From a checkpoint of a small transformer trained on Wikipedia.
Architecture: LayerNorm before each block, rotary positions.
Each number is 128 + 32 x the weight over its row's rms, rounded and kept within 0 to 255. Layers, rows and columns count from 0. Numbers have three digits each. The size before them is the row's rms in percent of the matrix's.

# layer 5 MLP gate, 1536x576, rms 0.166, rows 340-388, columns 192-287
107:122105091097186149067118132148116168103119095166046160096114133113123103128105086113146115180214106111128149139139117153124123081156148135167135181167089144106175097115143167176145179117087179151175164190172171167117123123134115123117115152117189144154125048097120140177118102087132136124
107:111093127107084086108167084158144144125133086148140086106120166089179132125092133151075112167150118116133177143177109186109132080128143129130060048097137140115144115067134113168106143159106206097114130143164073081144071071169160165129159061134096116124178115125114164091169139079123148081
102:117159093107142134093140119095113130120130171155172122189127130143101109196130158121166099151049141107173077198141155186158158123113126149154073127106107156131146228084123174110156172145188183125079146135142103108103107149135149103140125132071171100129161125075131168192073150098178129125
104:039168149103138110118154112101135112126150112119134122186110135158111090092230140113098121148110094183127070149089138121174103181128123126197126113135094128125153125120133116155124130097138143130110111173158087136145150127033066054130126106110114099143074116158122136064155062141124120106
096:153136137119121070126075090088075149143119113107134171098130129155150111072098146119092099172173101130157111144134084109108099143076126148134190115102114158088080168054143110181125167095119149158083143189123111146133143171121119111131104112128098111195116157105164141154166136190113102160
098:124111176150116034138136139125069153157116106106118114115111130077144197145139128069135145106213075130222139124101140111157182054124099107132104125105122125093116166084145125166142118113188103139134156121112154161111166082124123160099135114079115123106157124095084090073096108167132091176
111:081171092190074080175129141153128148107120100128123118117149126145189239174122127183110120140195115111186046122143083083102122102141117130124162163110112124170065151126158125102117134152149118162151195162201112066135091081127112113095092120157171147093159099144086060118092123154065162086
097:124080143193104170137100092135125112096145106138144114172102074166179081098126136158135129205111162123186117105188157121112125129126160154139140125114099118087149176126096129100118155167057148117090202125134111134078105167066115134086086164154141098140113111097160120129150149145175138135
111:148113178167137065093088128097135143129106137150085101099147224100141137105110089116072146091134081167104068122131148166168143197089183065176136080152115180080127112126134158085203125121054129155106155165144099101120083170077096160146129112141098117122069096120153118109127069161122103094
103:157083092138115124118211116102096130162155148121121144180092126122062140093093178142182127133151151124114071131208123155111200073162104106152125165101227164088111110173120115115163110127101091146101115124208125163124153166088102100141132112084142118151135137123035150077152160178112146156
101:096126103115150053046145092079171109084105099126165135120056199123184145158140165167105136153156096106153131109099106114132126100152048106105085118135075109098132110150096126165108153130112094094119153101133147152141129190129126110118149147128142165139080144160138098182088141229080085110
104:114071081137142148128090127076118134096157122128144122157106149192171157113163122077172075163137109140117079151132151183157094099169126120125103112168096098122128122111168159125097100113126120107195095106099175126110148095126070074093125094127063140071137158125091135131132131102138111136
092:162084098070134147146123054145145157125139105130139107140110097123111097159146121092133128119112083148133088133124173142093127055117090084109188086121127137124122174162182181127154110120074144142140114104162150133125102139148162157144085169113140118145144149121132112158128137182033151077
120:069108117116159084061185118145154134149149112074100112103098147159124167143086226139140105165154116140141128152155112146129062146097138129115051113109105188102169139172102088068145145115123031150148138118114101113136166110094108194122067102105142138181115152104063162143097120085168138088
102:100094091084130142131170084145160156175151134081125151147111151156126142171127143096118111087169156147134125121099148109137100135217078136132133110196149106134154130102136178149068130100104196125112146129138181117060145118164136127101097184070115141144178151090140083186077080106091087114
093:088104153144191116124091125125116094174177119164146113208068125208202158099170132135077137126080133095102148114117067133142120154121163102108146128102140073118142092128208125145086107141152143075106117113158104110121128056168088109087167132187161175169122128150146164181206156113121085177
104:116136145141127187147084122145127155127130113158099175099166125125116085116186084127179149114156154080160081159156054078138142091125093150125073092129155122169124166052156146117154141151113140071155114163096117108134112190130115114142119157125089142096167100152083155194174182124093162141
107:141140148142071081091110118088116117150129083174106191148162154153134142059173096133116116137146159128065109136129127171135125104136083097074112100140172112148168146125149165160138105102094165126124136108169092157111184163106101123086116128103104108119120137106123120109106134206190078129
094:144133082104130097144163126116097148124135150158117099140139176111128100131190088118084220083151133088137144123104113123144104116065125169166136144116173148145104169093116111116085132125160135134172072098088123089171127209084138088124116100106116169109149128127179165100151171117136231168
097:121169115188057162136175114043094146122119169079177074121118097129168173123148106146119159148162143100120161127159088150132154189155132128138133112082118104137079144121155123140114212107075161152196175118114082119089113144209073091108139147144078163102112116100108123076110106100074104120
112:093218109160125102141145112068172116115117142112176129137127187104156131125184120149052135171079136127097109098125157132101161097104097111141200166136159126160130094145126093132100074078164095098118128142117156076129197157138123055073064129107079100112104144137096123121146088170104173176
109:117056132135130100152169077106105143150119156124144096085142145125105043157150127119110130136175091124101150101121171110101140159187170127070161160046185083091150125152103131100067118173117152143106125133060066198133115150139109090137102151084129156154170101067079093138150141112093184123
098:130183161108123149114124126112156114153136103126138120179136158052192104105145154133075092158165167117100147115183153130144164149103107127146129134160121138133123127186137117073189129083147151104153146121176158097166093137131171131135090138121168040065207164086165087149080123114100106153
100:100152134141159119139095149161112107135158132151117135112155104157119152124136170200151102115126145101193095100164135125132133131189078198146088135111182075180136128124070123061126147145149129059152120097127138152093186146057159127145169171177129127078120146208121148160199086191095211118
100:078152121103093125138175085094105042126112111086118155169159094116124120079173183138158145153103182154109148159184089140152163116079179100109168109161125152110183082101100126144170115154131095145149090163144116135130126123158135098073113083138076138173130164178083103219149124155120132057
104:117065138174125198110113136136149118139066165154132113160061143128167130103144136133067140117127169160128130146115107134151061099131156089145132119158091108080116109103167192120166100133108101122125056174099077141123171156119075098126159157176170171159190197135086186113160147100111150151
102:154148138119105174126164113093118182068200093151146159195139172161153155174149128109110121180198100148116124133129110124134165125084108189100172135086150114135164187148112126102126111112061128086147147164095063127140093160110139141106163141117089159114148123086147059115102122133109176067
098:155103174132126135116113118107208185112138102164100167183145058157124187112100210135184069118120092128149129118177141091089144166093097135130116168142091125145091171130144107160161129100136142110153199135190189182136079107067069116013129135078198082093113082128112107207110105161158126156
100:100171121132137158096130107123137162093128090142106097141100130073139144181118136156158097129131146145066121134167129118107102128140157155086085151186091085107163124087083075128101123107148132076166094176124118069121192163121126115151135131126091179151149170175150151071103121145170182121
097:169127145121165153127168140101147128115163111149063137121075120127162131123090082114127127063105126137139105102103160171153084085242140134170112160100089088148128084128139125142154185157140118130109127132188078108126081101191160191168079109144074112107113113075129151078120168138155178128
103:123108166182125155099133084113101117139166111138066090172088127125114145142186112154148119111087112097097138121130171151112092136151131096142132131138118096082105103138137077164147041153088114103150106140139078125137134139165109100147147110077096127088131143122098120078023166137149180105
102:068150114106144107131175147115162139098092169138125125166078064100153124201134169163109075134157149094107103171123140166084113155159139122159184080101142127093130182099147155152131141170095103143139114158067110117142152143164096099098125141129138152138179104101153123144191140115127143127
092:125151151051109117119188076140100182125114143106081117144075126133189151051201076133045176078104138101110103158169117065061123168127084117106095145132082114191101131085113153164132159142157103063127133091111082102075132101118156151136172190108066152124156162170096098154160158072116152129
102:105098116134101140131221117147151141185065074163081063148149094086161132091128095096144124114129117123090102091100105115133136074135135123141143089139122096079189101115097144152115163076106179153191126121165153164132129144102076091093128140124159100139058113100167132156145131187104092140
101:076111127171109120095049144096144095151155114137130134096178102138092211116143144152142140137077145140157111174168131125178123118102151094107190180110121130101093131135134130125115103180129136104074096055156130087149119168104093139056125075107130116150171129165103123079161096077168142060
092:029099169080118155145149134117134149120115088169138174146088174154113125125141135092154120084068093102097111103142150160163125146071073111160142172181109120118132082108082137076074120174168116177164119171135066092109118094125150130139120139131110136105097108105120111125092128131073127121
100:162077112168110139133162151144173134105051120131169115122117134105148177093152085101106133167104098164122121158069129111104123061082164107162055082142143134132141147168105115087107106152102163053107079155141171142086140193062084089132152044117111103116167068151101126148118145143192153123
100:131159061158104089135063127149111113108137104111117188132104163124050110157111134116136101117080202079115159131109088119082137154149179211143154143166156167142137157136192161116119157094145153183082192128108090093109180090039173057141115130160156107131106152102103134098122127130137126162
099:166117104152112118097126156109138142169129150179181120105191141171094138191122101120111089022105140144155112107123180089158131071159154132140135137161148110115108092082148104108074127124103119196126114143083111170100050183129101129108173118119085115201106118110209185138165119137106149142
098:179088070174116146169109081097096130122206121115100122127119127150095177120152138148224113119163156199176104113148113118140096062110103154146126125166141104146080169083128134117143138138111146149159067099210123106109154126090124139118121098086139137071138174104099159172083171087140105106
097:170104135123145136115130121097143129088047104198067158082153130143132128172155194170239108124114138053119149171069108152143116141173151162135132139141186086166132091177144147109112109220177172114166176107172065098173148086133092166073107107116100122145103125101153149143099138100110151182
105:100118139078140118113089103129116135110101111176156145152151174113134180079143103020190088072112110156094101162114150116128096137160101103161115106108105124146186095142132066172161121116172108110151161117101122107116170182130070106166152111140159172124053146040143107079135174112168164099
095:108160132115125157114137130133154129095178143152132123108136159105147122139114150181120138091081103140153128131084079134135122125160120105146151156089106136121139119121107159112136141131148154135117182177102178123128085179117143117079176164070110121132048166086163082141197099120165123131
099:156096139101095108134085123152131132141165153065169117111131144086118141155141156194205091160128142112133122164121097087103157160089111086140151148145118117114090143103207149167156161113122168136216161151118107155105108134119145099113098119145077106088106143120099099084106154144131130076
104:101115122112138101140104149084151149112109089141165152143137134137111099150145143134145169098149153111132104098136111198136140031093130155181084088178135096143079129079117104128132130154135143134125073148171160112183081072170151118175089132086172160124166150102109136085180130056109121120
099:128079115197075089145124106085162174099163086126114074135119174171102093078201139103164152135092197075093106117094141161123114157152090091073146148157152128164148126128122126125112086158170126104066094160143130125164106180165150129144128181150108119145100168160114075068118065125116118113
101:167082138166168106083100148132161162147195104167153155075123118212126107133076143147211049117147125089092151117120147153122110155124143120054162130127119134139105165125126104139137099163076128139083174158208120094130100132126149151166130108093143139093102069070079158157198120096118098166
104:123175078137138169102181137077094145175133119136130199079126137169072091145164095126108084136177125105136128106163148156134174149114215134070167119122129118141121126099083178145135130153097162149094152180139099130126176140157120163149146121168167128144114200121106130185118173113101147134
099:172139112089159204112071088138130129124167111150104178100120122151099141147127076181119140142133164134154121118103133130143163132127134173155127123113108100120143118160147161119122144160159150100144077064132109145162159148124132178231151173108123137082174127110139129079175173142095099093
# layer 5 MLP up, 1536x576, rms 0.173, rows 340-387, columns 192-287
110:130143105099131117164120114170112154136159156113099138133126134064132212124144147116159145189147138112070133098137094093135118090158168184090151127124083097089144113125090135149146153129126121125108098129183101148160112135153138136059170164133210140177131117089120152125088142130115132141
100:130134108153160161164069192138169131150175070141178098085104165076168112130110104124128137136023145064187094116120180121106099135161143202185132110127221094081140138112135155113111069161158107184085127129066150163105136139141065127099134159090161135133146160150172148129136117083114121091
099:121140122085102143178117158114105166147089192132131135137131168167125080108126073037140111116178149109122133092116098095118158131123099104091175156108135150094080082050130131145099132076129120141135157146128142157113116121123135149147131145131100102114118088062218124078072122162108098130
110:141140154122170125157137092061109144173155138113147118124174083155099126165174137123139127121137086128108071131144107104144083209134142097143200112069094098136188133183150171132099182121119139192162108094219122145150112118055082118176205117154106091172132101193114137114131116152120146111
101:163122171144140144145153080098116120188172126088085147159147127076151093073061141163156183146096114137194152096128160122084122099116133103116176101168083130198156103164147086133154131154147160056069147146159074101171105107122110118150115062144148130134131087068071098107119063120118120108
100:106136116097086148111102153071118119211102141157124076139114089112097111138176120113162137114160175173071131125099123161174162072117085142126149125144126087105123139126142075119164050108097125143156126112166112138067113140101172128154105164141124117121145065114058107128139062087141121184
111:131134104151124130117103202129154160199173140101089181122151143112140160112097133141090131107172090146109142112176081144094081154150080130160127138157125140130155199166039117125139143080122068115150052177128129112088113110160119152129142154134158146094149144124149132129159108156122150105
098:089105175107109073114139139142160125161159092139128178050140125061095100148150146149154189112149128089120096161097140131135122153168104135137129131146110144208141151135117113165130148124157066164177146114106120142148212124118116127166114117126105187072106179157192178126119153111074094095
098:137124118154173206146154125154160154079100120156105127062179129118057138091097133144090124118110074143140133149135169143129158186175143111094109050135145161120166130046159097162112142120140187125083100129129062105123146165153128148107182139151133121116141104140155111141142194145119132093
105:144133110115152158113084112141180100103129080146133158180110093132131112109189119102111096127138138131124192055113065073132134124172096090150121204120138167138176158210166076105128129131174141070149086110144180106143116192152083154096182117143099128061162106088212074105134092136098076087
096:135149144167194148107132114124111085144147111094133122150141135160136053097082116188137092089086171118145101106116082156113179149134130087160097070167139118149151179151096163155217124136129160085094110135171106174136134101143141098138154126147157039151114126216155112114170136090140148093
105:136163090138075082153117180135104127166118121114143127094087169105121135090143097103152179115061137122152159074162111108111141109095124153152109101179095147133104213139130115102107174057130142129130169077116098133168166138152210166181179135128152094160097167083136098130118123111070121079
102:160094138064143118072146111087151175163133123120136146168166135156146096198080112075137111140136092163132082164153137168106141146155150139132149084177121141111158127160096132103119075118109156163149068178085085172137109152155140132121132160121164067126184224120129053126150102140100152124
104:072098175094144119118145123119191184150109131141091175122091078164131126121147165108171077106157074159078180136092133075121113162149128144117109103108060117199137165114185102143136211181174148090157158129155177145040166127160135152140117154146079100155075123165093161151107108163145173179
098:140149089119126162124140152117115146215153117105151182108132077104140119154118147067140162193139093176158100125095160133087108107139106104055112105168087124169114168151163201157067101095112164119114088143200123140068083150124188136140087100056125113139162183102172129074156147058094207116
100:152104092158091158120133099079136117164076149158105142182120148133127103119138095125054144126162221096103133094079120062124107133067135171120149131138147101113156153097152107141155176145094124120132145126146163167148178163123120137155141121118096178080166149125146123070110157116127144103
100:132102156103104108085131121150161109131124089105054079185128124130114156146125156124181041123138185137124137160162199134139164087127118165166132056176182175152137160056163129133038122080155123082144140132151131175098167105118187111103068107138247099102146144101138086138170137161146128146
112:144115138140063155143100137203145121137138134112147048129143148124155103160082180130164094131156056128114126127157187098092183155073131082133180178152086147152145126116103112130090101137187047145117110112122075063099121129189185153138114134144156100117081100140125143146111110130137081166
092:110117146075142121113129116136118130126100152106208088163123194064057168157138115112120118113121121125108140123085189118110090164082131099123150202134161112118152202149130134164070131204153176149165125115121154130141171133125097140138114161110177147127121159105111068082144144071188162155
101:111155139133124145095132172087142127094168078176127078089096155138138167092120104119173115111090139104139076138173087128124120165091178115133119167149101179154172132071165140160125138114130160110101141125125160150071182120111126129118116147109117142135064130118091129094106103145193074115
120:149079154187136096116169141153169098137113139105174164111076160150172133132140164148109132073079135141095103088144135119106149105095095108148124174111131159066053088176100103122111158191165090113083121118098082143122170150122122113089109174116139133175134117156159098113149107181121114169
109:089127126102089129119144129095112155136105145119145151130123043203125076140167185132118137118140130130109143136122147132189078106152136087123160110124119116130125167088113098097117072127175125133138110148085076164117172210198113125110116111083169152123122125113114148200112165094107139141
096:119130152139130157118124039121181122101123190139137119101115118114092183147103120104138113132088124145110099148100062109073098094125187147135112100130156085045133136132088130106091104169151113127131152103128150084105121147180169163140141141142073130117127102131103081161124095222071093123
099:135117100141095147184133154177152099145073125095210059134112135162112178139111184100136127129146123111084159156104136157095069123144132131123118114083126152130119145152141120115106166133176089096153142179122094163109092105118143206112113109128201090163142105168167060119104107135131095126
102:089088144104098113146127110150169112167130192116105116104192114100106107157164122157122120136109136129111110178089136114118087146115129137125121169159103141086206085098106125156133078141122137153116109135149129102076061109141161074149166108137122103138114129149109105112198100148131138149
104:129143116128120145098098141160140158116106181095116109130136166128166126095096109070127154136133109117058138109069113123210116107172082127120193115104122126141114049093159114161063151146154058164152155096103083102129134101174128085165099116101172132147145166175104158096183172131113144125
100:089072198122093135104111165125121135125132073198130146082125115081162081149119195130137123132077115109148126184170141147108146229137106124200117112124184102104132106095131052101092103091160136153090141093141088156132155165136111159182119089107124102147213152125117143104095143183116143098
089:101105167087116073181106106164121169129080172070122116101100125119117113135099111125125083065130104082142119093112115173169157114078119144136135208095177191102111142119131127132184172114119175039089148106095134106150064168140133193110090098115114149109135130097175069129101141155166139140
097:137131152138111130163116078136133096121103055183107109117161168124124136088116114180119112192093100129047158129165122142137152098140068136129114174137149148118104201122148147144175111110156127200117103142110146135086122175104123183142118112070120087125120131103160118188082099160146153064
095:146191053118110124192202197085159152096155145080095118162072118134122167143122130186116092142182075147114137170114126173090133147181120120158112124117115125148148134111192074094186128072142112130112127112094102151138156119107105085114154114139210159087093159099120148088141112150062169160
108:123162160150154142184136171144147119172105092169154093080121114113084201118114088095124138142124140119139144135065143145146113143084129085112081102146155177172137123090136064152153134128083175085093064152094109100140141131115092135108129165145113131142099150154168117158085181095174073122
099:106136128067161175186109170106187137180200151102137116136141113123161107162123099145065126142136178135181106132122151157144112096129120091125202123178092049115162138145124080083149084132107143153146130170085068157091139109112123136134129097175140171157135091116113118149143129128155158144
097:180064146192118063161101115126155144140132083093206114103143157129113155209110123129091104116139094140157114142139162125163156111166117113166134187129200131109131164163158146107161150160111092232124133099144179114167175174132061105110136086147155121127095121145179119127164127152129121146
101:208131138101052112066071107151106117119083116048113129147079082119155172147145156132151110164114117065128118125156193110078124129053124183107139175133151098116131181124163133128118148121150056197125133138132120108092124164167162114162161161069141105161147143135124161169148130110128094109
101:178128108199123129132115109123156140168160078128110106140162091127161142109135178137094107112177149101095159090154098107160168170103174115132125161078148077087126121081050133119154110133103119070154124116125050132166126114146090114120136083090107162140165141162142109111122145178155107126
091:076130111146143151179158156106093115161134118126207194170118074110160094117109105144098152106163162163097199166124141098107175137177086145086168079126151124170091163142139099168157117105138142132154145121125106086048116145138142123181141113118127127131159117119085103112121120149148139147
099:094195113087162167103147036152133108187070187104075161135162129075152142101160094097142145145152114074128129099126127060154217098069129113155184106109060102152122124122160170109100159121117121057112149166162058164105139114154114124134138153147084146116116182102066152119130156166095102186
098:096119141129136072107111147095122094117133142154189079114075123096102194161167199100150128082154117200099160096118113074090120160179102149084182179188158176124109153131112143116137135118160132106102174101115120086082095118151092101143100139106162101113080107186084185148124115128110071084
103:131115113173148125099166110103146136184129129084216117137152174110114150135152151069166163193111155092111149161138160171122099106089068147164106120117124129101137191192072194159125089086126069112120066063141121137107119166134113104126115120074102068149130154119177075084142165106177133125
100:106134105146123115069143088122126078104101097236133122182127126192088163040121110176150168138210107084163142096131141138142162115081103161131122117097119134147122102097115106100179161118142136170107119132151171122169155098055086113144088112128145061139148145117119160137110138106136194174
096:145121104150082148088201065114162101113113123116082071173101175133074101133161158087165083091161112128146116133125069148126131193082185134113050082094163090093124139162118164159117126084195059130129109073127142172127112139173126167117096104147139151140107151122100103193126076119123104104
099:125151197141138184132121115121108137149067145129132169165114090105136183148117092097115131127101141098142139129155106081136099115194143086161116121146174123086106118077114165134194127190109117154084075112143088082078142135120123124201105136085168129109084099108166126069157086182136122097
087:143154139137145122180093180099145166115171147183103139063154135158202144117128089150103129197133127250126105089123124070134121164151096167080132141075128104078118085144124139146125091108149112122105093103112102137155125141187084099100152178142169100162163118102137142121141115171137137157
092:132188093119077147121152117085130128102109139162140113128103104151159122126156060137133100122125116094158073120128191144103139127168142142089113102098131161133159123132092129105111117177102094105135099053031168185139164154130186157090117102185073165101163139134115124132162173071090153111
109:160174146135097180117192142145166144140191114189081058101092114136103132102133114127176121070150134108088147146101140092139156151120143077117088099091122181105087146128163122095109149141115119112129131119097062138053110169083133143152116135138179119142122114172211120084098120105154126148
093:124184092128158113104187050130118137132089169142131174167127164118148162122180164110147117126100141122106137084183099145173139153131103084153127121101110142129124162103119138108125039151191109087176157181117154111135126080088107131112120119075115098169164138130161128076154114206111161107
100:154110148087132102140050098130114150176108119105140103091108116129175173133157131127058116118122179177104085108146164151121162084144075086120091162141131105138158119129167120093119137072096109101066066097119100132126116152131085148139118075175174101116092071110140125141132129156164100137
100:118109131124059129140185188116148129095151168118122151079130071066106075145100136124119110169167049125141100112160137075145079126139159115137122145110172111138136110151128108106144093062133160135150154177066104143163163093108141194151125140112168148132171097115128193172179125147082092174
# layer 5 MLP down (transposed), 1536x576, rms 0.195, rows 340-387, columns 192-287
108:140139170106098107081139147086128132125061093080175121127185165127175132148154144164147154076108133119153137136156082143106114104128140103158177143058046104070139106116120112115108072149106077142141101121110078081111122131107107137152172127155160153180093164121080080097138074165128193153
101:115161116057176155085151119159148115156152114144128137130095144106132180169113230027099130163087097120131155150156118217109142135082204157146091143191088119164180125129102138125088103164184139148160123139121092086115137087144071125146128086131143075158153126146171174160111101155202123115
103:161097166084124142093105100133083096167165096178163108069050128144149155176117129097107129104081159116177059142143180113096185116104143080150155154116210129096143128089162127121103147162114149122083131139141092138146056095142100118111132138161169101115095082162118102144064140178106107110
107:123138157131158170085143149110157175146162121076127058142123123129098143152144128136064103136169136136141080146104150100144082147117145195135133137076166096077115137096139124147163144137094152191137123109106098111134127122113116065125148120146083147088107177096128175029157144106088185055
096:093157129143142129164154183157136104134177108114102139140128125086174160158129158117124150122143140051097146151093101130060128118107069127138117103143197242125146129157129135148086174124080126108152124090116068085112085128138092101142120119102110145139107165186062143118144162174116111090
096:102112081160127161112100127148192112138162098164110107098184132119135106118173157123114146105112163122063158132091131132166121147142080034141118142135113170160115143113137136143207145113098115080154091130182071163114046193147096115177127129145123134123091130131184108089191127134126134123
110:130187122158091110121112114107107150095151126139173215108175158171095194149093102150104111182083162175103154127154144140127127198048136144140110135140130092121136138084123137136151081148150110162108074094184146117127143097170097104117107108117117089103132112103115123172106174162145192133
100:132141128114139164101173123155137173110127167118159083142100137121093168102137097123109137166123081153101139089145134182090118112171088121132106160199137109131125115149152169102221126110102092111088167079132209107136188181138145122142156080135129089171124142164086069126129107173142172209
102:160105124143161115113137124128156155199142112062114092158086135169153116108106131145150150074138151106104165091124137077098086063125167085154143182076120115135159178114115133108141064171169158180085159152121133166116110067110150133133103129166136137130138164131126104109135134158111167205
103:210111086147082090116189159126118098111168102106194079096120119233126118108107084142066110139104157140106112144155153089121172076122113115104139105131148149078184082156077111093157156168179109117122137120187107138102142110128177095115126149136146138134139120118125149068124124127126105175
098:148164157147115109108192121127152127122122102148141098152136203108076095138111083223093174098142137190144168092061093071150136147144143102094166081122129068165129155164106141202173127169133100135144151153154132119152142122138103077145122117144118093104084167157162124109130105141124137144
102:075168160120139103124093116140110146151119162125113091152105096134115103150156120152132165161111159072153140121086077093155087141126127142101132195123147127128112121141188194118175160100153164122152122140112131137173177138143153051110134115084119085114089162122062112100043091141160108122
091:158237131143065137107118152135128153095207146113124115125112165143116141138158136152168111082122148105113151130091110112121157078078143139175120151141175067068180178142109131105179163122098076135120096185165178207106072107164167121080128097070108128102181079171160112075148115145160090142
110:075146090142156080149150151075166099138151138181107123138127140139132223107099205155140135106152082112145102143104181186166111110109143121165129103111109154112146140127092077074074078094080082121037109122122111080157171141143124143081118104113134143093128109121065172136102174100184153114
094:137154154140111164145133091119083155129090066188181136127092153179111083159148147142123140192104100176129190127080124135115115124118124183147140094178102083100098130143114130108070140115178133133168094157105167116131100198083060146055141130108122125107154160123078142063112152086061120092
096:129054150173181118170089066076192105151104069107117138127150158135136160079166129185082120116077199103088094146159113123186148151151150122141123124140051090120118148109156136155102058133105170101076168076085166127126150144125121071101144143116148167153072148141082125119120132135169128171
101:134118122087098082066100078086170144173106124123184185153133121168124122071100071191112113148092109130120128126121191155156082121160142126157208144127115094075116148161109109097055124116182115092140135111052162091083163097132096069179126141113117145147155139115097109118117143136121180152
109:130094061144093090167122137124119103115153159081192097127122123101090096117069108146201143138186090080139184123185201158139117128117142101128203149161140170121146146117111130152138152075188140085166135097168158107122105076137194147142144153149140127119141104113096073093132145110090166191
094:146143096100162105109137126160135113071170130138113093120127166159110163154168134132136171123157072095140157122096105133136137089153110135102106105106100158148157115132148160155073092113143140172154118095129128124141032098175136123105149142151089065109127095143102111134102209068137103154
094:140126132230126147186137139096131162141101149060120141171153132160101144138103084148117138118162132080135119105118089132166157108146102138150121107170117118103121118148152170063098136119093112159158107198125132161133092089152118102101049129069129161067182126144096174172175145133084096124
111:138150130133155129077125120138116119103179157086183176117141169118096127043112128162127171096124165145093109128098129132100182135150116132120139104094109187139120119157117166153142154143131112152198101094152095122129167240126120125153116124123154103112131108145165117098107157136146103165
108:159059112095150148102096147128063158140140129069114151124176169140105123081097124130134097126084161114129168100140133076117164061151137133108115121100176157124115155130097194157163126208123067173184098137101108098068067163087137103168111128187127120141138093158113102118164089135122142137
100:137187162136126121109077072104230135071183087120047149127142137140124161097112119108175110094220069182092096210060067094110159129138182137083125140199128099111137121136088149102121145139143124105177134108123122128146151143160070158136163139095136189108184143160135174121129080096095118110
100:108092138134136160193095098106166123124141068124129137117162092142081146144092113155125109105133143123112115145144146167103103148070116151097178195124156117129138114071119131111138184082159066174136125078092164128110101088075142130129115105141157097114152165079144133130096119130113132108
100:151130134126154141088143134141207142076050070113069077158132165079060162077147147121094140148150109119097060098104131113129203150120153189080105094223128159075138154143080170144094152142118128093106102156132191159142190177165078099134122094162148163095087155147153107159128111183099134154
101:180231154146137147087104154129120143108076181108142047105159180137145079097083158100147194173126165146159135218137110109112168106146164103121166192106129108133116112161083112143133106149148154186139152150085108094186135109081127149184190086100066165097122176118101087069090094131124139107
103:096185116074137114145156110141100163086106185167124173122149180151177145125149113122069127153138116143090146141150145131151099132106073136123178191091155186117084090135111139173139144136146120184134138062169125144184104119188110138140130122114109157172118139154178141105142154143130126129
095:092107113216138121104132127139119156093130123140124116174149099107173134160171196136170079105146131141097148124147120174134170107133106109089093148182118103125154108143140129180167190136091073152197153122153162112140115090118130110147119113088096178110173077132141101153176112107149052177
098:154133139159086185180142137131139133132126113103128143101139210198150121098077178100159097146083099187123126151149133107097159205100066154097149178109089140119120094146126143153123084189060166109142133179110161133193140114096086097097164109121118131101166148147120125129141173083202148146
096:088166082059139122148134137116158157124140107094169119150093167137111111128113132154175191107107107138056097176113214097151160200162121144174111111140052120178105064127166138097106105113146106082015112105114150085125137091131146145116119157108161116092146062123169086147121139113154126162
106:152101154150144152075145145126144155192120073087123073201135119137125121159123122126103112172152063142141159082032147163128126131092137173139174084147122133129105116107132145175112141145135072099102113143086087131113118198121097118124152032156134118108149126094099146132158096138110075184
101:101150129145142142112185135177113111126128120106136103166126158101134097132164176135166094075177140176075152124104092120127169129100102128166103153107150091129062106093148123123175126141123127124156162162128072117131126145077114118077120139173092138139120109108124092154163124121076130138
096:173181156104111095118175048103061174187141076110095073135135141106146098124103152108140122150112130130131141103092080099094108164108144137137122105115076136212176085111137077056141119123112152126106119166135127125091131152108158106136185134117101131130154150153097118123131192206155132120
106:141103162193052180164134148129136122120168135094163080157120148109125138102132093135165203162112123144137134096165164120100132136137123168124131143174143136144167096130124103113164109165134116113130145108127154094121086112159118107103132143157138156152142175162117099134137171121158150129
099:162176093141177116096119106106081132150129149152136141111125212065182157171144110194170160146168140110162125144123105083143154152088110174079114095138133131139077123202103090140212102085117158121118125172129143106097149152156116099145145141089130114124103087092091146137153109120131148122
093:123157150122161178116130178079127089129129127121178171135164108188184105146112129123108143074129129129158190160125134091175125201086106133113093070156202156132093143166119121120127134108141151142126133060117131158111038054119157135198120124068117126178182187103116130154119185097098157124
100:073137095127151128129178184153114094117093135201117149115074113157130148161186148121085100064115159130126111076146136151213124168177082137132221096162136172123160104127126116111076132126081122062121128113146132137124137130132084134166110140127123122132121154111108107153166119066172167114
099:087157102183122112152133060166111143179169135085097149130200173153124137116169142087120096117101165158084088103120164123169082149081149102158130160114111101135106139146171154172156172165104199066112134121126204176152129136096115068075129188133126135078108081137132145157139143141128099140
102:093090145108128110119161112084178135098178197179124136163099095100121153060055054155142135123113133105097133154125111132118104161125084165128146193109158149101122126108161150151137109090107098111152125116054137177122110142167130120081114118126130135105090115075151142139175106094102146065
098:120178086136134157095091150100045131202172067121106119107130108185117147118115097132087154128147097114172169183147090137189156124156152089147031164128165115166128114103098121108151131111096120139175145136112088133147133105096148076149151139111083158095195142127150178120083142159162145072
097:103147104047061155105078151118090084143137088190076120154077121116108145129123151129120080098159113107092130153186121135122108101073102084080148157106118109141079157150106124117121133107114179155155141156112111117115142190121109113144102168133153101099177132147057123151107157162101101108
104:104058103124153129122120152129140113161149123111074164105134143125097121129089128145143168134150170151107123143057098086166153118169105103107111109152145103136126163097181109118122108193116112137157123156080134123095080077078092149082113115146132154140078165178160103187153134128122181146
097:157080115116139116137141136111074149153102098124132188131120108148048144107129122112152129127141169105116131151100211142107097144105182081112126108184166112105172147120132078170124114100112114121088141110147096098090135116160143110134108135170114181147137140107160196079138100150200091117
096:189147117099134165171094185098152125099120154117076139096145138135167189119092159083123121194117082101107119154218089142090097092128136131161112149089149125082148149114097141147135126099128111146115079095038117126148118216111199145098136079149092134086104145096137105072089081159172136163
105:136155093089131194072128116132191132130102120082158072083048097092110119087151097102156098115138117118110129118120128119100099165138157063138131121145137194203062128147126141180139138121150156116127153143132137146170186067094163172153135173171196121109081149113159018155099077124120166126
096:134150103117097097058123087111086129140097109161106111135170166135113143184158132196132141122149103146090101071090180171095171122055133115157098118107146133083129123128103126114109156135107182069075164156169077101157172062113138090108085096165097052138185092076159176119123128149099148156
102:124151148111159069135072196157170144160162129133105158113109078167123120060102145148093144158165083136126177147124149161138147176135169143147101138120106147117140153156131060138100191161152132076136127072067130136122122097090157169174180164111106121144112123086104074134166115082128152084
100:111096107088119144118100122152055089134131069082053111129149152130081129152116123114104076185157077128112130112110165087129164099106138146084157167125106109103142183097103181157123155126125138109138159073093144087090164082139089104132124183163138080125148203106128101106159150100151120178